From a checkpoint of a small transformer trained on Wikipedia: biases.
Each number is 500 + 25 x the weight over its row's rms, rounded and kept within 0 to 999. Layers, rows and columns count from 0. Numbers have three digits each. The size before them is the row's rms in percent of the matrix's.

# q: layer 7 attention query, 256x256, rms 0.0714, rows 0-83, columns 64-95
# k: layer 7 attention key, 256x256, rms 0.0731, rows 0-83, columns 64-95
q0 120:492482458474489502516485497501474518521469525511490478551518551488550481503505550483517537465537
k0 134:495494471500484485481480498520487530546510499481482489542499516461541520504511523459525530478516
q1 099:490506455545513518490494549484499464474458500483499543529506509528523537488467498490496471492550
k1 113:489479472521483490547531523503505491497480525480472531506483533474502501456512519483496453469495
q2 099:487507497513470544472510489494513512493482501475544497516428476466532493537540451499482476483471
k2 103:490489491532521483528540511497496518507515508493549466505482462528484466480505515499499495518440
q3 099:543490501522456479505490519492515482480478513503498479516536475505536540490511515510502555495496
k3 101:549553475571462498531445520474472519498458473457515495540522448507445491510522539487518490537512
q4 096:535525523494573510512494508504525537533481509500489529513507494505509515500475546507502529527504
k4 109:493491509525564537491501499512492535506515502503471499487478550461519569489504506509465504514489
q5 096:468474479505510519494502478513523490473487488532499527510511513540510491494485511518470508502495
k5 110:487459457467510467578498497458511528539519487513525498532499458532491488477509544516498498468481
q6 091:521524511476513498494505512557474528499472530468496447504476494512497511504499508523525514511506
k6 096:516514428551506520485507480534465500512467510471516483503520496514519526554512526499471517503506
q7 106:499495495490475482503478433528512531492451461553497489506502490490485507529505493553501517496472
k7 115:475517531510474526530523516512521512459488494550527519493534512506480490479418485545529508491513
q8 100:521479485493522467515551500526484471497508533493505497487482457496513503476489523436529508506522
k8 114:530491465521495458540507508504533504509499480442506467487485496525511492501540507435487506513511
q9 114:481481548496490478512519511473502498476507489551483500476576518484515485512491505497497530475534
k9 120:504488518478505487468455519496461532464509513490481521540505500492527516553466535469470515477524
q10 110:547493461485492527509502478521485532534529492498492559490421479509498516473482515514458509510514
k10 119:478452503501465533516526508534518521518513519508502504506430500502498510436499493519463528503532
q11 092:472462546500495508492510494492473523515542516486530546529542492504472439529481451485495496537542
k11 098:512469504502516543510504472522516511537535522485468498510535483496508508580493514478491497505518
q12 109:449431509498508515462535524493508513537503549481495503508497505508461498554474475513512483518472
k12 121:478453474467490503484511502521499479544485465546469508478511523534495473530491553556474492511493
q13 107:558518479506463468469495483469527499512526485495493544522490457504500508511489470491542524565489
k13 120:544504487534512461491488481486479493496544495457499566512496495500495513512467471487495509517517
q14 101:512487500471506481510485490483484441501481490514480502554505501530507519519490501481554512531496
k14 111:492512484519535508470489516477467482472469530455487537495500511516516489520522528438522541518510
q15 118:529508489510482460517510452503521491517521532524487545506500468497502481486495507501493490454496
k15 127:503514528468496471561475480502523470505524517520502506496465467492514462454456469483473506505484
q16 096:459475489479544507500537520483558537484499511517489519495511445501526521514494505461484528480483
k16 098:488438468494535505503489520484542527532515495472486557506520509484476521497503479509478478494483
q17 109:481487494518507502484516507508501515527543479494479511458511460471459482512519487522524499508500
k17 125:491472492511442505492532491489529498546525426512497457493536449480534492527499479527518496499553
q18 121:491461457469482534489519506511533521505529518519516497528517525493530449488495496480509522525538
k18 129:494486519492496513518488518513521502488530514528413518458452495489469454498507530464518507512485
q19 112:510532476448469541530516517501508500536450546507473481509484506491467496478491520484502504479512
k19 119:543487470502486536541510512496472491490475524504483557524462489488489497467440468540481520494477
q20 105:503492508485461490525499559524471452563510527484452488484489526525464533478487485494539469491506
k20 110:481488442504488469479545499478438442524437549492535498501480521506506542522508475501519512506517
q21 117:501503516487511520511529494445527516475498495456521486495489460436498469511464498538488529436475
k21 120:466464492476549516483481541435461487477523509479530508481482509488522455514511524489468545474469
q22 113:490511507519484474495517449459484500493475515534502518484496493462481521515529491497468504495518
k22 121:457506532504476524472460530471492506491477509481529517513476456517485521479510506503490494483491
q23 100:491479505477483491494488499490477498536462513486498510482493550513487516476491489478507511488530
k23 110:490502508530458493448510525522498497501447529456509475500481544460477511491501508496473510494495
q24 106:543517490503482506479514525485492493512450474454515463486486505550499529523514498528502482486487
k24 112:488525463478509470481503496447515484507514503493518532500500451515468535530492550511517500559494
q25 124:522479512525501523500461471489519480493502471467511477538469502510474501521451481505470517482484
k25 132:490497473487507505506518521482504473519526526514511549505539494526489464510505489479487531489534
q26 108:518514476509490493475467511535485480496496510504471522496495486541463524517505494473467518506484
k26 113:497497498457485511494492518509507482491500489493459519487488500488427514482497511526482485493488
q27 107:526482470516532528493519513493458492511524500500498463473524433503506519504493501514529509490462
k27 111:478461479476493545500524503487497517487516478498485495472550548473464501523494518476482475462501
q28 117:522563567488472503509526555513514493513509489475528484496527515442522513515498522462498549502499
k28 121:504484526518484503463487486506480476494476515496500476495560508493483483525508503479513475528510
q29 126:451495509495530509517502512512534549477496470463478518463496534517514556499503507550483534502502
k29 136:477471465507546471489528485500514495475546471541487530476509486537513508499510475558492519467538
q30 104:490517543489520488488513500496476498482476509507509494512521511503544501470513487479482494519531
k30 113:482503499508508524479469536474509527507503525493489485479526491485520529521545507455525452487517
q31 113:492447500450473477481492486528437494473511513533526490560519552489547527471525484507476498457501
k31 122:479497548505515498458494499549497513496534495482492491524486526472546504460522506523489523494485
q32 115:448482499514476516526539526482516477478492444545487507493508526493488434506507531505532522499469
k32 122:453467499485466478529506517462517491492528532531485494502553510501500425499504563448508500488481
q33 106:489407465512530504487454520506498457441474510518496501487495505551466520498520543480507536494528
k33 114:497445465474523498512470486467470500507520494515488471509488506528520483456577493448493500483458
q34 107:527530479548524507528473487481472469493503446515467458487489504502533508462490549496513528499535
k34 116:501521452489468473509469524485474469508497488532501485480498493504512512492509513490519530508514
q35 089:533500473491453466512483514498509502490490550465495544501506470471500512486470513492498536494531
k35 096:507486476515452478501437517468485486509444510466509528505492447517478469519521512512542509501538
q36 094:498441470424507481509522496490474483481480497518475461521535527508510465533490505483494531496471
k36 101:482465539454491503483533487535520505527503502502473482517524522485529469526488488499537538490474
q37 134:485504518486496515510469467499460534499460520487492483553485494494482456515482494498505537521499
k37 138:474498506496530544510494523510459530489474532484488467498443492488494501498493502504507577491502
q38 102:455496510519483523503513512534526544460472460508534489536488555458497476542516493469511482521520
k38 106:459460506540475526488483517541510503480488512521469428502544498506510433479511485480470473503507
q39 094:525487481479506507449494521473514498488497473477507515508514497545512536496504509508483508524533
k39 103:502485495523492520476472497500477475441508508461463513516517511528493511491519514524477494502520
q40 103:501500510501523497470525482471524500498506525486508460498469442458512486482525507503465542421483
k40 114:522476513501507470486485548491488507536529480482525484490517505473491525470535532485491470458459
q41 117:512454541488500496528535529483496462492491510513481499493466437504516523527486493521476567487459
k41 124:519489476530531530527482525507488485497499507505477545476538503478508501518512481488476503496451
q42 115:527529522522488508491504505535524458489503493471507473497482479503505473507515491494536469541488
k42 122:515534483517488552534531490525532443507499529439484487531473517493522505549538474458479489504498
q43 122:491505457487457519457511493493507526449536521499513504519513477478483501471466494495466465482481
k43 124:536502504494502505502493477458509495473515508483521487568506511439521498484467490508481507495483
q44 105:506477510479515511507467506491475483539459536501488484563479515502463528518502451519503476530510
k44 116:479467488544474525446525538540485513483453501522454504471532544482493508496474530530487471525499
q45 113:482498457539528526520491517495511516495502552481520491489457499532488558533477506546491507478509
k45 113:505515458524463495481524533467492520523495493499484517489477515523491525507507517542489466492494
q46 120:487473471479500503513508539443520544492486508484515496570523512517453495495498512484533496507475
k46 126:484466489509501508531503497463506511506473514477476477537496508468488509461495500482503496513489
q47 087:510494499480484533524500501514456512526459543478528508469543531520502512483497500498534509477521
k47 086:513538506537518504515522449502441527495457532499516492499453487507507499506483514517537502489488
q48 116:472522490518489549507512509499508494462465475502493493522487514536516515499499526515486482519534
k48 124:484520496519516520533561506482509493504525504494451484495461529482525539492492502479497478514438
q49 111:483470524513471513466536486502524509517532555501439500502508467492447478477504492493465525498499
k49 122:528490501506497511478539504480506473565527462511491528481528534503472506489487512519486519507507
q50 110:504524511533523506518463502526494487521535472469481492501488478455506533532521482505517477474483
k50 116:472483495521510519477491492513473491487505480504500512523523516478469552500507457485488507491494
q51 112:483498549507535477493477547486499475543517554485472524512526490478488512492511510513514497459523
k51 125:486465530455495488482496506505468459535494517510500448481475502539560515469512470509519486496498
q52 087:485475470495485540476537542542528517487504468523473499503490465527495479518511516526542482522474
k52 095:497507490528495538527502495493535508495526500483478478529517472494474474522507502502502478489502
q53 110:529484504468505462542485505451481460500539464542523544472530470502525500474510510494475526505483
k53 112:514457542437479467545468464524503536499532461483503499532515513512487506500495517468522528531488
q54 105:462492521550468537502465502495449506465463510512506541493488499555493503505508481508504471532511
k54 120:466503500462501517543505483498495543478519489531491454506478489502494498511489516521489484477453
q55 100:511511491508522484501514486538484525507498472507488541549462499518506515512527522502477503518480
k55 104:471451529506500514477517503533511548510507492498506520507486536470482538442533535539479496464509
q56 107:481524516460504497473493498508515542503507498466484520516526454508518563512488474534526490470486
k56 115:530525504490514534469473495526464544460513463482480562487483452515510537489470474544494495513452
q57 095:480421537496480520533491544506533470531501490517490492502504535528480491480459509533568470535502
k57 100:449485495490514545535526468481535488495519528555472485479524548470512472553481507488530471517529
q58 115:487479505523481500508474474498504456492529490514528543524522497412512489485486490470516433476501
k58 122:479448525515497459505461524506476483479504480505524530526500428503500467470523506442539498526497
q59 096:509480501471526484514509467504485472533561504504493509465549515477500477493509513524532511487474
k59 096:525511512476485509496525478509531500502499487510517504474522528488520489509500478510528553521523
q60 112:523540509545516513472478479480521553498557486502535504532531469477486503485501531497496531455513
k60 110:496541484521471533486453527442529559491536493462530473520474506485455511514533533513496445506525
q61 118:539512502488508496510497542480439466533503531508518473490555485508509548497498535489491489483481
k61 121:526476535514517512472494525490444540517445481471489510491513466480477518481491524484489506549438
q62 111:488504471483480466494507517465465562491496493477527521529481469472507550507524493549494531464466
k62 128:445484499477475462460484513470487499516522461493490508483499483467502530494501471526548507517435
q63 096:545477484507499496550496472446482476502453521482540511506487513508515518475510533476504516492529
k63 102:504477510506505456517490495433485547524501494487502492517469493516513545501507533452525522514475
q64 098:513509537517538497472515542494465487517507453541490502485538507469490499514530496492479510535522
k64 107:503501485534553529447502505500484473506497473552487504475539462496534482517544531508495510514520
q65 112:486486523469485490495496495498474503478488544492519423465506475500495463499508487481539529471487
k65 117:529496462475493476511496503481460510493490514474523487497503482514527503533519512506517515493436
q66 120:490503490581477509523527531439521484504471466443543529491489512444503468527445535537515498496497
k66 131:488498494540478453535519530452474485507487460498532520545477478488537449514499513505518494513491
q67 113:495542518447518481526503521491487499474480509557478503460490514515477496533503494499504454521498
k67 117:489516535456489529556496497519478511443517492552487483500487488538516485438468456508471504502505
q68 114:493498465458464542546528525483546521476516494509496468483491508488506481484506533516519479471533
k68 126:512473494463462528524523500487521481516509497545504534533504508487527509457471474523481507508478
q69 109:516511452490477493503489464552496522527461494487547516517490573455523485496485516485486514481504
k69 124:491495525507501462491503515528507519512489457480535478503458470473480461480494536519510530515496
q70 120:513478503518505476487520539452515501511467491510526497523519466495519506489454516486521498561530
k70 126:517493516510494530463511504475512486515452453496475502488509503480487490510486465491514512548515
q71 110:509524517487502531496474514522439501489458519512498475501501526488470496484518484472517543504517
k71 114:467478506520493566482513527500471487480482555490501466492523554481550490505530479488510515476513
q72 098:469506468521480489487459490517532500497500476461497486487479516501485551441492514538526468487495
k72 099:487512472506481485502484510482522463452512511490478545504478526505479484485517495499524491494538
q73 121:535494533543488470509504490500448437505481501501533503479487512482525432515503455502522528501483
k73 127:506532538531507478489533458525503481531514526493511532449514499502506428515490478507549509502472
q74 099:528493492478541528518508478525477493503479529487503509553471485512548463503490474461508554500498
k74 112:532498490487513464455523491555493523526503484463513512515468519498502503503472486478478518476476
q75 112:476526498505535479477517515494507546454501489508510480484473512497486500487520521513480469464480
k75 123:477499554510518488512490513507471507480513512508474497506470489510479493462512511495485440484478
q76 114:519489515473503514489513521500486492527491505491485482479549484520529525491502483500536532480500
k76 123:493532527512534545462514520482471488492483498467513502500510496466525493505502499509516522485540
q77 125:510523542482506487513412476479515527513510491480529482476525513517505548452495500521470509475476
k77 130:500492528492506575510549496492514528463512517526500484487456496506470550474489488487506477518496
q78 132:494502482422549512478526517516509517491486482527454503491500517519509488488510489493489546492512
k78 143:488502498489545470451525545518490476495527489513501535497468469511505499506503484507494528466492
q79 104:523509531496496496494470478501487465468503439488510522530513505491525445501516481504485511530494
k79 114:483500509474502521566479519513522536416557510484473543521457511491495453477526470518494483492463
q80 111:533473512518507524533491487471467433531481501476534480529488533503502473469507530505519490536493
k80 113:483472485511489480543498506472510497533517548474503495496492553491495494505542505484504473522454
q81 108:512513484500506501505515460523489536450504519501487482514507468505485473481510497484412549485525
k81 120:529496491536531527532518509489509539505513516460505487496463484506481472493534505520466505452495
q82 109:497495537513488480493490497535525443518489491513468483497442524522504481467485483511502524511508
k82 119:530493519501500522517534501534499455478493522538468542462525528512505471470470482468510509472494
q83 111:509520497547466495532503512529488514498483547479514484507482508500492508469465537494481500522494
k83 121:538522496502457475532483507538462534541453487449529539551432511518475496510512490510494495483475